{"d_model": 160, "d_mlp": 640, "parallel_block": true, "init": "normal", "init_std_qkv": 0.0305, "init_std_up": 0.0305, "decay_shape": "linear", "doc_mask": true}
Each number is 128 + 32 x the weight over its row's rms, rounded and kept within 0 to 255. Layers, rows and columns count from 0. The size above them is the row's rms in percent of the matrix's.

# layer 4 MLP down (transposed), 640x160, rms 0.0684, rows 554-573, columns 0-79
size [108 119 103  89  97 100  93  88  96 100  96  98  86  87 100 100  87 102 120  99]
[[108 126 136 131  93  83 175 117 103 182 135 128 175 115 134 109 171 120  29 131 150 100 192  76 141 104 156 122 144 108 137 150 148 139 157 155 168 194 118 159  99 124 152 109 119 110 142 160 137 123 160  97 131 157 142 107 120 144 111 153  89  95 153  95 141 149 145 153 113 184  96 131  95 135 125 104  79 101 115 125]
 [161 152 107 146 130  95  38 159  95 104  78 148  79 151 121 151  99 116 147  83 146 115 143 127  90 112 106 192  90 102  94 105 135 132 146  68 139 144  70  73 175 168 161 193 133 132 156 133 118 188 105 118 117  77 130 138 200 128 137 126 146 120 108 113 137 127 119 120  79  91  89  83 176 114 129 144 157 135 149 135]
 [145 157  80 119 126 141 233  66 151  88 110 127 110 141  98 199 115 130 112  99 186 112 103 157  93 109  66  79  84 134 164 141 156 122 125 180 142 120 129 127  78 165 166  86 129 131 128  97 143 160  82 133 137 109 127  93 198  86 149 108 157 116 135 129 197 156  88 136 114 143 128 144  96 122 114 158  88 186  91 117]
 [164  82 115  95 156 135 134 151 101  91 146 113 113 179 103 217 108 109 115 134 129 105 145 226  97  89 119 152 134 118 147 155 119 171 181 127 180 187 101  83 160 182 169 103  82 155 133 113 129 114 110  76 117  95 125  94 142 148  83 161  19 108 101 148 153  72 167 115  95 188 102 119 157 115 119 120 109 124 123 122]
 [150 179 139 177 145 134  92 119 131 107 161 126 145 142 129 155 113 107 150 132 146 107 145 138  96 111 130 195 137  92 135 116 118 121 130  77 111 155 192 140  85 163 106 199 172  86 141 123  30 119  83 161 156 160 128 125 193 111  97 150  74  70 155 151 150 184  80 155 164 129  53 133 138 105 174  96 131 106 130 140]
 [121 116 103 139 139 128 135 157  98 117 144 134 100 108  71 112 149 175  83 145 131  99 195  81  80 144 113 143  82 122 145 142 133 147 127 141 134 115 149 137 178 179 125  92 130 132 102 133 149 132  68 148 136 126 131 133 125  99 105 120  97 115 184 169 110 120 131 141 101 110 108 100 123 112 214 158  99 108 141  99]
 [200 172  88 126 111 118 164 150 181 137 122 139 141 167 136 109 110 180 165 169 144 126 153 127 170 103  96 142 156 138 113  86 179  91 155  94 121  85 171  96  78  96 165 187 111 136 108 109 113 188 118 178 125 102 107  68 162 174 125  83 106 114 125 166 125 123 149 137  42 104 161 135 116 101 123 163 153 154 141 167]
 [112 123   6 115 114 107 165 129 125  91 114 130  99 131 124 139 138 162 101 116 167 137 129  89 126 108 132 100  83  95 160 177 115 115 102 118 109 152  91 166 124  98 136 128 166 106 125  97 131 159 102 158 130 158  87 140 188 128 170 181 136 127  82  87 126 187  87 168 137 175  93 151 145 125 133 151 111 140 116  91]
 [135 134 101 186 122 201 161 159 145  62 121 121 164 102 138  96 125 131 133 127 150 103  88 141 157 165 118  95 147 127  69 157 142 144 107 132  62 121 151 132 144  84 111 141 192 108 148  89  84 149  71  28 139 122 136  96 175  71 134 166 120  99 128 122 115 142 114 128 148 145 127 123 130 227 133 143 127 123 108 147]
 [126 119  89 185 124 179 126 134 115 134 142 110 137 127 119 159 171  62  69 183 142 141 139 123 111 115 176 156 172  73 150 108 142 100 154 147 136 170 128 161 115 143 121  68 109 104 122 159 213 119 156 124 122 121 118 136  47 111 126  83 169 127 155 165  64 105 125  76 128 164 138 129 141 138 128 133 161 153 194 122]
 [157 123 115  52 153 194 132 134 162 129 169 104  98 113 105 182 139 112 124 206 115  95 120  92  69 107 120 104 135 143  81  64 148 129 127  44 112 117 138 129 121  85 121 164 128 127  85 138 129 147  94 167 100  75 124 169 168 180 154 103 109 100 172 141 113 133  73 102  87 156 144 117 105 122 152 167 135 149 150 103]
 [165 141 119  85  70  74 155 138 135 127 116 156 125 124 114 146 153 113 173 144 171  95  89 132 157 126 158 131  81 108 121 176 174 144 111 108 132 103 100 173 113 118 160 136 117 122  39  80  78 198 134 117  94 141  86 121 177 136  97 168 115 149 137 139 137 102 122 151 132 121 140 130 129 116 154 134 129  37 162  46]
 [189 112 151 129 184 144 132 174 145 114 136 133 135 147  18  95 146 129  93  64  98  97 115 151 155 136 150 145 110 166 137 130 124 125 128 148 147 173 114  99 161  92 171 118 137 147 127 139  92  67 157 172 122 169 166 170 181 120 123 106 125 123 151 166 119  30 116 162 154 169 119 121 117 152 147  96  99 120  86  96]
 [131 113 134 142 203 121 116 161 208 146 155 175 125 114  77 131 128 120 107 142  70 131 134 115 140 137 120 133 147 128 157 154 157 157 123  62  71 164 156 172 155 108 193  92 131 173 117 116  72 163 182 134  85 111 134 118 160 111  85 128 189 126 131  97 112 111 139 173 157  97 192 111 121 151  73 112 188 149 109 100]
 [ 79 100 141 183 157 188  81 102 152 131 142 127  67 105 124 107 116 121 162 113 151  97  99 125 101 135  75 154 122 152 117  98 140 108 150  72 103  99 200  96 118 118 176 124 127 115 162 140  92 133 108 119 141 101 251 150 127 163 132  56 130  54 113 107 159 183 123 121 163 146 116 121 116 122  73 131 155 126 152  90]
 [110 138 103  20 107 161 109 136 152 156 157  64 116 125 100  99  77 207 133 136 156 132  97 104  83 163 105 189 144 195 103  96 167 131 126 104 114 139 113  87 103 131 119 116 120 108 112  89 142  98 145 153 168 120 135  74 139  95 200 119 135  66  68 115 183 180 130 127  90 160 128 115 133 173  78 135 118 156 113  68]
 [121 147 130 122  96 151 124 156  79 163 125 147  95 127 136  98 119 129  86 165 119 146  74 114 127  91 158 150 183 134 112 122 151 157 142 114 118 103 112 159 143 124 129 169  85 145 139 146 161 169 105 149 139 101 122  86 125 111 136  97 114 102 123 101 106 160 114 118 113  91 109  79 159 153 111 146 177 169 110 131]
 [ 71 101 108 124 129 117 140  84 113 120 109 152 106 116 146 100 101 129 143  70 148 115 105 147 129 138  79 178  52 174 214  74 120 102 113  84 112 104 193 156  94 189 161 130 124 156 180 139  74 168 142 111  85 125 141 130 151 112  58 102 135 119  90  87 179 173 120 152 170 126 117 107 131 160 117 172 105 100 122 118]
 [124  85  92  97 160 135 152 147 134 114 163 167 147 114 152 160 133 156 123 152  84 184 126  77 143 129 131 138 190 109 143 143 130 118  99 135 158 120 141 171 125 121 180 154 129  59 170 170 154 173 106  93  94 214 114 118 128 140 137  96 131 130 121  86 111 158 124  92 104 130 168 118 129 153 130 101 201  77  50 129]
 [103 115 140 194  62 135 132 115 143 121 112  86 125 177 123 148 100 150 116  74 165  98 121 129 149  94 158 150  74 164 139 167 167 110 135  87 140 153 137  62 111 131 168 139  72 157 119 133 101 126 101 134  72 176 140 130 172 165  95 141  76 113  90 135 141 114 147 109 164 135  41 117 129 122 131 161 102 146  84 117]]
# layer 4 MLP up, 640x160, rms 0.0731, rows 555-574, columns 0-79
size [112 104  85  98  99  89  94  96 106  92 101  81  90 102  94  94 103 119 105 107]
[[146  74 107  64 135 123 178  55 133 171 124 142 110 125 131  60 104 115 163 153 159 130 124 153 144 160 148  71 117 166 178 122 167  87 118 107 136  59 136 100 143 120 138 137 120  84  90 136 107 145 173 131  52 117 105 103  36 134  99 176 139  87 125 157 147 128 130 204  91 106 104 136 142 118 157 117 123 111 173 108]
 [118 117 176 130  51  93  69 125 107 131 133 178 168  75 183 117 117 142 139 128  88 121 209 103 188 153 179 145 120 136 176 171 194 146 107 137 148 198 122 134 118 133 110 181 124 146 129  90 132 142 176 113  81 137 123 162 132 202  84  85 135  83 113  96 125  52 116 124 182 108  81 131 117 149 121 131 158  72 122 148]
 [138 159 179 137 108 148  55 112 100 174 123  86 114  89 130 125 135 189 145 112 156 142  87 151 155 135 131  73 130 135  93 142 104 189 100 149 105 116 119 120  73 128 102 130 134 110 172 128 172 123 190 157 149 148  96  59  93 105 124 140 143 132  85  79 129 170 124  57 159 123 154 157 127 175  85 161 152 118 102 159]
 [133  97 144 113 124 153 124 142  66 186 116 140 138 127 159 127 146 162 100  16  58 201 140 141 140 114 124 148 138 147 102 150 110 134 112 202  97 127  94 133 152 182 108 131  90 138 136 188 198 123 151 137  94 160 132  54  72 155 144  40 182 114 117 153 144  77  94 138  89 101 132 106 129 138 119 173 138 133  98  99]
 [135 155 132 106 129 105 122 140 146 131 137  71 107 160 162 144 110 137 160 110 116 173  73 141 185  98 160 186 133 144 197 137 179 140 111 137 162 182 110 144  79  94 122 140 205 110 129 149  35 137 166 118 132 117 126  76 163 145 150 132 126  82  49  73 180 139 131 129 158 165 124 127 168 129 103 134 144  92 165  80]
 [ 93 123 139 122 128 109  82 123  88 157 127 138  46 131 163 128 129 139 169 135 185  84 104 126  99 178 150  70 130 183 170 110 122  96  66 157 167 146 146 144 151 142  81 101 114 158  91 125 118 132 107 119 108 191  85  86  65  68 157 177 159  62 161 106 136 152  77 180 143 161 114 112 127 138 124 161 128 140 151 106]
 [122 103 169  83  65 110 121 101  74 140  58 157  89  99 182 128  99  75 147 133  81 183 160 128 109 149 205 174 163 135 126 142 128 190 156 165 121 123 157 104 114 177  89 178 115  95 125 170 168 121 172  99 153 111 146 115 124 216 105 123 118 153 146 131 170  92 131 101  94  95 105 131 156 128 148 133 140  78 134 163]
 [ 99 131 137 106 169  91  84 117 105 134 122 168  69 121 108 130  98 223 114 108 130 106 180  92 158  86 158 120 115 116 170 120 119 150 113 169 165 117 113 155  94 134 130 133 124 183 104 170 155 129 176 152  93 135 111  66  99 141 117  84 133 118 127 140 172 110 121 177 137 171  81 160 127 157 133 119 129 153 150 145]
 [103 167 144 105 146 106 156 157 121 154 142 163 163 135  93  82 101 176 178  87  93 143 137  91 189  63 150  61 104 173 140 138 127 131  71 112 145 156 123 108 160 118 100 140  88 202 128  99 145 111 143 126 119 112  41 154 185 137  98 197  99 122 102  97 153 135 179 155 121 107 154 140 128 158 142 121  68 124 154 128]
 [143 118 136 116  65  58 123 133  72 153 112 145  84 116 185 119 105 197 105 118 110 160 158 172 154 156 104  99 131 118 179 125 133 208 106  83 163 136 197 137 139 209  90  62 129 117 165 148 106 143 127 102 151 115  79  97 118 157 125 143 143 206 134 114 145  80 156 129 129 128  74 118 151  80 152 167 144 116  92 131]
 [ 74 182 133 127 127 131 125 101  58  94 172  93 122 148 127 119 130 179  93  69  83 206 118 142 114  78 104 123 141 188 116 119 115 130 148 150 151 148 163 129 123 175  64  91 113 109 143 114 187 145 119 111 160 149 124 115 117 104 137  92 214 140  93  91 124 118 127 147 166 103  97 117 112 143 106 153  90 198  78 176]
 [ 92 113 105 172 119  96 129 148  72 154 115 118 122 169 179 129 113 154 174 166 208 125 122 126 103 108 128 104  79  68 155  88 143 190 144 118  49 111 152 106 116 213 146 128 131 110 153 126 177 154  87  58 160 108  90 138  85  98  75 182 149 166 114 134 108 195  78 101 167 109 157  97 140 139 114 204 144 141 138 165]
 [145  79 149 144 104 135 170  98  26 130  81 121 129 153 166 117 109 157  96 121 156 128 143 167 132  55 165 123 118 149  89 134 157 134 141 169 155 136 103  60 120 152 148 115 103 140  81 147 166 138 104 103 159 133  82 178 153  89 187 107 128 158 147 161 125 112 100 112 129 147  82 136 108 129 176 175 106 173 129 162]
 [139 105 159 155 105  93 182 153 109 141  97 165  99 120 142 131 140 164 122 104 134 143 122 159 178 125 181 124 109 128 142  97 160  98  84 184 109 100 100 109 170 127  95  91 151 130 150 147  60 104 170 163 127 173  82 112 138 139 163 237 159 122 163 131 131 117 131 128 109  90  79 161 240  68 144 191 120 178 138 173]
 [157 137 144 146 109  85 116  92  82 148  83 185 108 145 174 103 127 109 176  78  91 130 188 157 145 140 150  79  84 169 152 138 113 154  96 100 139 130 171 100 141 182 122 174 128 163 111 117  93 143  90  93 113 192  64 165 134 123 132 175 149 159 183 111 156 131 154 173 170  79 107 172  88 102 144 144 109 170 145 133]
 [135 125  93  67 124 110 132  84 113 109 137 136  97 159 110 104 133 126 146  65 186  86 147 171 192  79 127  94  52 212 148 129 104  79  79 140 103 146 146  83 125 165  76 142 177 118 133 125  95 118 122 109  94 143 119 165 180 128 134 183 107 146 116 166 140 136 156 136 143 127 153 128 102 120 131 171  74  84 163 121]
 [133 113 146  98  95 127  69 112  77  84  94 198  71 151 136  88 134 128 164 121 142 130 204  95 113 156 182 148 143  86 132 135 147 121 120 172 104 107 152 100 196 115  98 175 109 102 159 131 100 140 133 154 107 140  88 128 150 160 108 154 122 122 160 197 139 150  58 104 121 107 159 111 141  73 145 197 114 119 154 118]
 [ 93 148 175 130 136  92  68 129 128 187 135 120 142  87 162 117 120 190 106 107 171 179 154 109 189 131 153 116 136 162  97  95 134  99 126 174 130 182 138 160  94 102  24 152 107  87  99 140 143 164 128  99 144 141 123 154 150 135 149 110 124  93  78 154 152  79 102 138 131 153 125 133 173 139 160 147 167 164 105 166]
 [116 138 155 138  46 151 144 103  97 145  95 172 159  51 168 130 135  75 160 101  45 159 175  90 174 146 154 164 130 154 136 138 176 177 104 169 117  94 107 171 151 159 123  88  95 139  92 150 144 113 144  87  79 110 106 148 120 133 134  71 147 141 123 202 137  84  88 136 100  36 122 150 121 147  99 128 145 119  89 153]
 [113  97 168 144  83  90 104 149 148 121 140  87  79 137  84  98 140 169 195 159 119 119  79  80 159 111 168 153 136 154 101 131 159  58 125 149 102 119 104 164 176 105 151 165 125 162 132  80  76 154 181  36 154 121  91 136  95 130 141 149 140 135  41  90 132 152  91 124 157 120 150  75 163 141 121 139 123  91 112 111]]